Part of a small language model's weights.
Size: 3 heads of 32, MLP 384 tanh GELU, vocabulary 8192.
Architecture: RMSNorm before each block, tied embeddings.
Training: a variant of SOAP for these matrices, 95M tokens, 2912 steps.
Each number is 128 + 32 x the weight over its row's rms, rounded and kept within 0 to 255. Layers, rows and columns count from 0. Numbers have three digits each. The size before them is the row's rms in percent of the matrix's.

# layer 6 MLP down (transposed), 384x96, rms 0.149, rows 247-280, columns 0-95
107:162114141121181117132146104146077172170130136056126098140132070159160111132102127117168163072130073191138118120115142137123135095126127144128125137082084114162161084102099128093165061114142062169094130113077111084155189150138090139147190172118129126104139069158179160124086117157150133190
106:111116108147158151166112110118084162098120120148088167100093145079082204111140158132132136148118100082156110151117092074075106176155107138167157152142121166184175134108147093111082151060102131126196151095142145159072087156122179147108115143182141074203151150155123168126100110127166150120
114:117113105182109101107155106127165131087127125141083166114153111142095143170076175167103179184184127104109142117149123119076117122160111117166135159111107173135133207161093112147109072062086152107152105113167167129120132168151169115101144131090163107169142123139208059150169163186114158137
094:088129174178168180101184120159157143124134097118158152102153130126083148128051119118130146113095164166084124101135137106187188094161152141046145122157156126112110163152107121127123158116091149106107115097140158090117134122136140047119145088193116091118057109148078151153106159090078184117
105:108130220087066152173154160161142170151081116127102121175132124104125134156124089156118149166147162130048199177120127190131155145118110151077117164102155125127147137137119070131130180119130138089135127155165162051127166142117120194136135111137153146135115135131169169100124082151192146167
088:201162081143092152141155171113156072096116138141090158106144146096084171078128172099174108183107045083129127167102121115074176190127158136077106117147096126119098114100116106142119127089103121126124123113128122171122085125104147131136092172106130105189128065132106113196148132076162090157
088:094148111143151129103089089105153133102065120124126089157072135121066180122151093150116102109153163135187119145168116153140165173152104132135098134152044137115094119101162205103130147124154089112069103093102134189141167147101062141076094172085111113149115067165163147114097120151159127095
115:055120123154183130077118099113116170168092195107147152098136152139152152110192133145113106195116155122166110111161104080112118159172098139141097078083085114131107120150172128124151131079138131191141100066106110143125081092137147075126088153109137069162114085164173202098137103152118136126
089:110166115094092121120073109055140134091078126139078107112106178162199148120130136127152146114185104140111138109107124069054125144115153128078170124137101164185117169120170201126120097166134118169104132048085128132119121117195115091121156108158209104133144107150147133119112104171121115124
117:117127146116091109142142155130175189128126195130131123154118055178123120105157137150165126124134110105168133158086135116101139176116160157131090113133115101136091132211157155159112086097139092118088114079149132146182167115158094146123144234127137051184135091166140163168120098140169176149
086:192088161162148108095142063047143153132133096099084128119097187133147214093099169134113119083168124148071172141134138108114106133167169124083139123180104100119126100087151119103202164128127083117138152113126087152082133159096141135177171085116127135131122086145151128131139103114089061115
134:161109062182120099185107197139160152132155101101109114166091077125156105133066114150119149090141111163082126086173115117145062114133097135133152159131155113111138120151120125102105132161137123070151148116117060091106104175055124133139113126097141212057094119080136100092084147139135098158
101:106131170110124171088156068140166127113133132103156066089119149089100086122175168111115179145085119137166111118077127115152083109168132095141126081074090150124160133115142103115140095073115057155101081074089092174139108085126150116156178100092124131161120149115158156114096054139207126126
074:205089153096088048104155121161092102155117155149116141133135139129117143132125144129129129203204108093090097110131153148143101101130118107104135146133110150171115160182109172165090120128080113139135121182071188115150104151121157126109079138165171067149112124101198099127137200099077154127
100:077140206170141154087145185163203191096109193094104134107166169110151139185105118126148162154096133101095111160106116136156207135105157115077128137130164149119074151137128150158129166112164130104142134102148120153148098097095176049115158127131148159193117112141132150158119145099146172152
098:117130197162158158110187096128086198143112157169120154146136198096144120172159121154111231157109160119120119164098136107133109123108182117100144104159107142110125098164118119158175142097128087157185106171074116149162095150124225150152157107116147080130096154091135126129158142101128125096
104:103134110072159099071137113163100072150133112109119117061101074143099123106106173099093157113149110157155124158141113106230128105119117202171048119152135082087160118097179140121161118099132088124150164133186162156104120142093161099142139140132134121098115157155111097120066118179117146174
096:166156108067109091177165169137132162147154173093092113151100228101148098144125133088132159138203103104140125163171143107127164117103080074122132105135105118106101122120134155125130140128128162137128080175078132124095127114167161122175112187131176138139099096179165103086122195097086135188
075:177150137058091162088132083146091118172138133157102137112171165103154149100124157111129122142140129106143099136150089108120149142147090108139166116085205157104107105198080175079156119123145186130103096134102105156130120178111152103114087079171155107131109207173190087134103187118180138129
106:053171166148120097178150170082165145115078105095113146159167141159119172130173107106141120135142151135054132111168168127152110207123125102136088187097168157164175081120126116115096172088148160128163091130144105093127120152155121173130094106090143197156124151148116153146082147085174168100
113:116141103099129179153127148153162076140183142134117143118136157085090136115093138114135143130128140140104114151132117137120074178120106108092161144178178095144144130118132069147151177191043089136108188134114064057156062107153170094137082095161074132168180119152061102150135147121143130132
091:154132088116119151155134176125143123138151221138098111072144106157151115145052136188106173182158116107179145174108144052156206142134149121166153132107132115121106139202116117131067113141126151132154151181096147153134109087125141135077126100101133094140122154140127097091193127091066141140
095:170124078118152140114137171133120116074179042095153142116163111081122139125166063140104126106102134156139104091101120138120111089079155166097156152109176181152169183070109136146137046166153131122149113150081129129109082100110130156171189099122123145109096146108105135165059069126161109131
109:146142172095129131080138146090118211160100123135113140151114150105084172126102057200095096143112053158151136165162107199115131140147145131122166155087106165090194105179111111117125105125082140120119145078171104159110152144076148148136123165111139129126112112189114139151083044145132103118
126:107184090133104127146083086100182083096123085106126166116185126062125121151120142135195142132146159051119144102148147087161070152153147093164150128171143121121152147158081104189137151150083158107181129155106072165099149105116107110136067129151126159122124106127145097175197129078147155097
098:134125125154128172162087144124082161152179109150110129158137040120153114063148067193098104143114178085099085123134118092141056170153085101146216141136168136088134113124123137152126113122116105130100129155107071135102104143112109112125075119130113139076166192085153140086158155104124083104
116:108153126137139124136082148131144161130185096145129121133104150138127081112120133108114079049111091166106107098182160105088144105069087160106162156192152134100147121078151142155105131074106156120156092160146163149125205117143098178092132093196154156118109178099069172067088160143150154137
095:109136107062125126162071167171167100142162137140133159112097108130134097144126186113151180092141152153070110152111049121143094074158139151181145123172136156148156081131102099074154110067053140079183109117185114134115167149129105104116109102138108164132108115149102145142066146121131176183
097:142182101135186151129072115100165095171172130135149105135116113125111085127132144160168090130114094117111164019131145098152119135150109166124153184184134141111083128145148153055092092141096160119189127162210166143154140094109105129130094114097107124129154095081144086121116118158084169078
101:100085122124132149036107090130058152127097150090135100065118121112108143127134124096107131121153111183195134181155121110143167140140171152146134136080083080125045113063156152123194187125176102123086124080134166168157136089134152074150132143144127089143096124159141139105112134149102115094
089:156108085129190102086077155135129183155111117173068086133119076175151133141150134126108075130150151080101125071136171060206114136213126130135102169128111079145161132075130117090138106141151151137101110166125108152075104066128093119123140103145192124132126135115143166128145153081128167103
098:096118149113175133000164143142124150129110134117159077131074141106153139118128125112142132195091097134118105183110136143145222146143100132125168143092156104076180149116090107102145159094143097141109114134097117148130112137103078152168164096109134134120066176179153064135122107169111150152
098:142122157103147169120085111089092120182163161110126159066097120116080110106108109096086138112105178158157093093115146086131135114163131066101162075141173132109151061173143065151122102119126134136174117169103075150136186140135117106141141161162086172193110142138063064107176162115146143131
100:144111116145085077097144124103134112151080184074089127126043137123104136103107155133064125138165101056129106106116223119166117165117093108132144143143128094117143109074110141089164117136139146108070120109133139107118133137098128094122061150127107099105182113081160157117190110181107142050
# layer 6 MLP up, 384x96, rms 0.151, rows 248-281, columns 0-95
099:171086094071058129119117117098123133074093122167123127101115173165086139148094108175144106153124115160177160138137151108094065088170116156124092094140151171101119119130137080113162076082133095116154126157199119109206138114090098184104083151107098063120139090147181104128116112108095147153
109:153119154197109144130117169146169105115116135136162124107171125126101161202102159124195140111176118108148148150211116107165115153175099121103150127125063154162158152155153188112103109130133145123099142152159054151101177147156119126106076141109096108227107093149170113128142146114113068098
104:107120057113133166157131150135105125074107163139109181157138093143092191093140161132131105097125105142127142144088118157137144140127043108102113053026108180110052151082141123144163094136148161122150124114123114065096136156140092087140169146147102080134112144115129111088122174090107095088
109:166158119114161154114113061114105155139157146114101151070188114060143114113120175103135167143128100113197174178157125129130100109173143112088117167130138074129048123091096108091134165151103166087087157120110102160099064133163126125140143136099037106155145163111135112062127132129165139099
095:070123075155161148111093139198135120168180104154127139127109158130171134127124041159107165131089166193097106091106097158142144099132132119118117096116118119147141161089203156116109102147148136147116146059129165133115106137163125151151152076135055146127135098161179134059059174106113160138
100:160065143109113177123122080133109070145154119065143134110164134143095135172105129153202095141117048100063095149112113099121117087136181110132159087141141102093130145103100152144153138149107132116131129122126105154153091090133160076143071068128116148067153086071089116118177058081102141129
132:149119136121084092091115095122108106109136118095065219133149153197088065125168156103153133117104105125107114138106105151115159159167147094136112075135087088178128157172122163097098128082094105092088174117116077175059094156108134123179148090174111140136133116099192107113154076123096144125
094:152147156159092130178130109132132138142118085081151144199122115134101093114173126073123093132101123115093153211151162187137165114169103100113124140175132091125163098181109111148109083145073155161135080095204107089138095164112175134076141105090130089135127102093101083059144138164166121142
113:200172132171095107155101144117075134151146100152081107148122128153101153113138121161184127088097143103153096130132135190194122068092127140144169138126181125081115141141116135161114146106136171030158193076179116119076123132070141088136090156130148125171142146140145104139162113103101073104
087:056145110153138133155100136100159168104145132095187101120095117076142103156137108197138160115108148203140059168101142180156117126134151105147149086124164130146147123143116185135073122090129105151103213191184091066136165125139108155099065137140105128135117153085139113140169118086152122150
106:138101125111127114084086139155194143171102141133127124085070157122082055123132101102172083178114095211207117134123109140106103127127137134139133151161164095146057160073127141106124104109125134092156165108089132121145161090057199111100133148099138180094130136092162110102166119153157129160
097:103196145130069183134103124134127151148139156163074147117145128086096139116123171069114131131153154116136146118106126124130110029114154119091168127087158082105147148111114103133117153126064110148107156092094060162145168112160088115112140148164152188171051124146073124155095122110205152105
078:086153190082110189106120146096159138108146149125130121087141117108105096167157118135113139128045164117183172112151154129094146176070136170153115056177152159087114102077126097072149144150125127131104159102211083125124127157163116140183141182106138144089134131150114160131146134125187172092
096:091095194137149111159180149145176093122127161155121118135145121124080107079074147137100096146129108172162092148134094148122162086135147138100087102068158154132097184155131123140112078167195134173157185109104150125121160153107133251143155108138121118157113087139153075138135174123107111166
103:138100124116089194082144150168154143118100168152143165087142142182121157126087145142145070179094127148142147194166178130144189152150088108144158148112098134099184099127142137098136130087084218104096121121206127150118095112121153140092118063145136123160096099143172175135098084136173134141
098:133203161142132157162167135067133082111139159083120148179105090157118073143154167140192124109086149148157188131092072176102139138133071114179152070118102147110121144108144166152138107087083115066130113123160123104178116131086134129075125107141099077113110137088168128094117104177110078099
096:117075103083176089081187118150116057056124102106094099107122150127115173090077191156078159152171114149136116166150130113113097096084154149195100123122157129145105066078095205144132127083137173128126115123112101116144062154149115112133175148076163125128131103102106119109104140112140116155
080:067111097117144123068151130158069125095071119104158136141111102151103073146128159122108075073092179140108148155069202158134155141073175166089101093115153094113128100116182103138091145142101113116140149104179148113175183134174106171151165168101099117089123133104117153143138133184109106183
101:142120122140084152015132143161112102132135128108079155110144156110098181183077172125150139058167169146090128100116122153120142104146120157111117083166157166100190152114141097178125135089100088134163147165133110091150169070118180121181128135149108128144120116065105133080086123187142100121
109:154133143055060107133164166153107121128184156123088199119100119142151193145092154123153128162130161130175102145125162150129103096118117115158161085149111122076129177146183123045170124096089113179149143105120122123137141096108107107119200141142150108175165087118133077184089085177132128122
085:109128151114175137081196101161128122076133096103156135151099173128072156125172120061102102109167107121053118120060117132147082148103105116096115111195158074108121133076156102136188143164150173172120171102179068122164111155127138128154117134147125191119099079130101112133123141155172095115
094:118134129145097121090143133129131092153084105173125132098147127092136123139127181142130200078106136088095111157090108133121121090189107159109120100105059143152157126110173152157179145113106067126096102135115108118086116159187152121165170150142104101135086129096191050095086043174121070129
103:189105118148187140155184121102119125136125153117083123095143136158175087160084143162142131157161108154100107118158195142174116093160143046092103097136110132164078130116105155143125131134134183134058132127120106168146119149064184102189169106082134181113114124118113137146123134163149220112
119:098153137187115090105142140166131079144145076148165116121157080141097081091074132129157102079156088080081120111128139067095178119113166142152096142118098129098090109095113105098066139137145185122183172128118158084195110161108156103193084137130168130088092120118103114128080148130186146162
102:121126157108169093131109163174157091117072167085110142101123136160145079188101158090130080209150135146127173176113132152067152117100110096101167101110104129090099141149113141089116114096112100125145162124121130114142164139145140125135167132064183154160099084081094191196183107126132106195
102:127164142171138072058102088194106172135187142093136130086136159081156104108142109127150140107119131126140119098207101107132117106122111134111146122140077166146140128192122134106163129070132184194115180094170144191170114155173103079105144113155122119127125110157165091159064159137131109178
099:125151110119076137108135107131087127120155070143170132186068130104089078094167172170108107112168117144183160163187109197129116130186155113101133086103111092124095150149101187207124125102147173165132120128117122182142116149149110106141176136109138128120041144079131130174128111148159077122
087:077170159104102075138133141123071144103111146120129196115191122135079127113084110129172091112134150157127115134116102166178130098120133131146122119139133123185052138124122098124102111112112181177079144123180099144118121199136111134119139098103092120071115145158184162014126126120072111166
120:102099190122106122163138109139139084123090114100140117057157122082121137043119081088135133080121124210159082171145103162117113069172082115159208162140143154100125130122142108103127111088109150152155111138132112067142101091099178169137110124139071149182160151158119077147134124108114088130
085:115134117146077062074126117152046144094075125176124157158111095125166127130187107105185126188149094114130138073112105152172106100148106103064118123115067092132101158151104141095095118160078104149145132083100096159095088084127177151145137090105096155142121118140142150079061110142108140084
093:110149120121082106177153145106145160125079108095119168158113031102180092163135181133146174087160076148129137115130155176110163081098157118153094126119092118093136111139088153178093117154153126177135129113180188109129101159098175105111078119078181091113136136094135087108156157076100086096
097:046156076110092108144171176102149115051113137164131119173138179105104084195121185133136123103137153109083100130115149176143131127093114209106141128124196110116107133181103138116121131118134126109162108183210147121106166126189095143149160155092159120077103134116132128128084102158143134153
093:148136162155108147015209133102113131116146123159136122053074152114126129173145155119099062123143087155153108159097121132131115088193139124106110081081134094146143174185145154089122138124129162145129160098135121074113168131184147095079111124177110143179148171147137126178145105128089104117
110:118160179094103108143177101125139089064125158066117099143133101188127129134089137116135143125170123171143193172151112130134159137127111093137094085100081091083118124092166122124183125062082123120136166103112123072146097064189138056084117118094081097107111102183124110108122138084136086129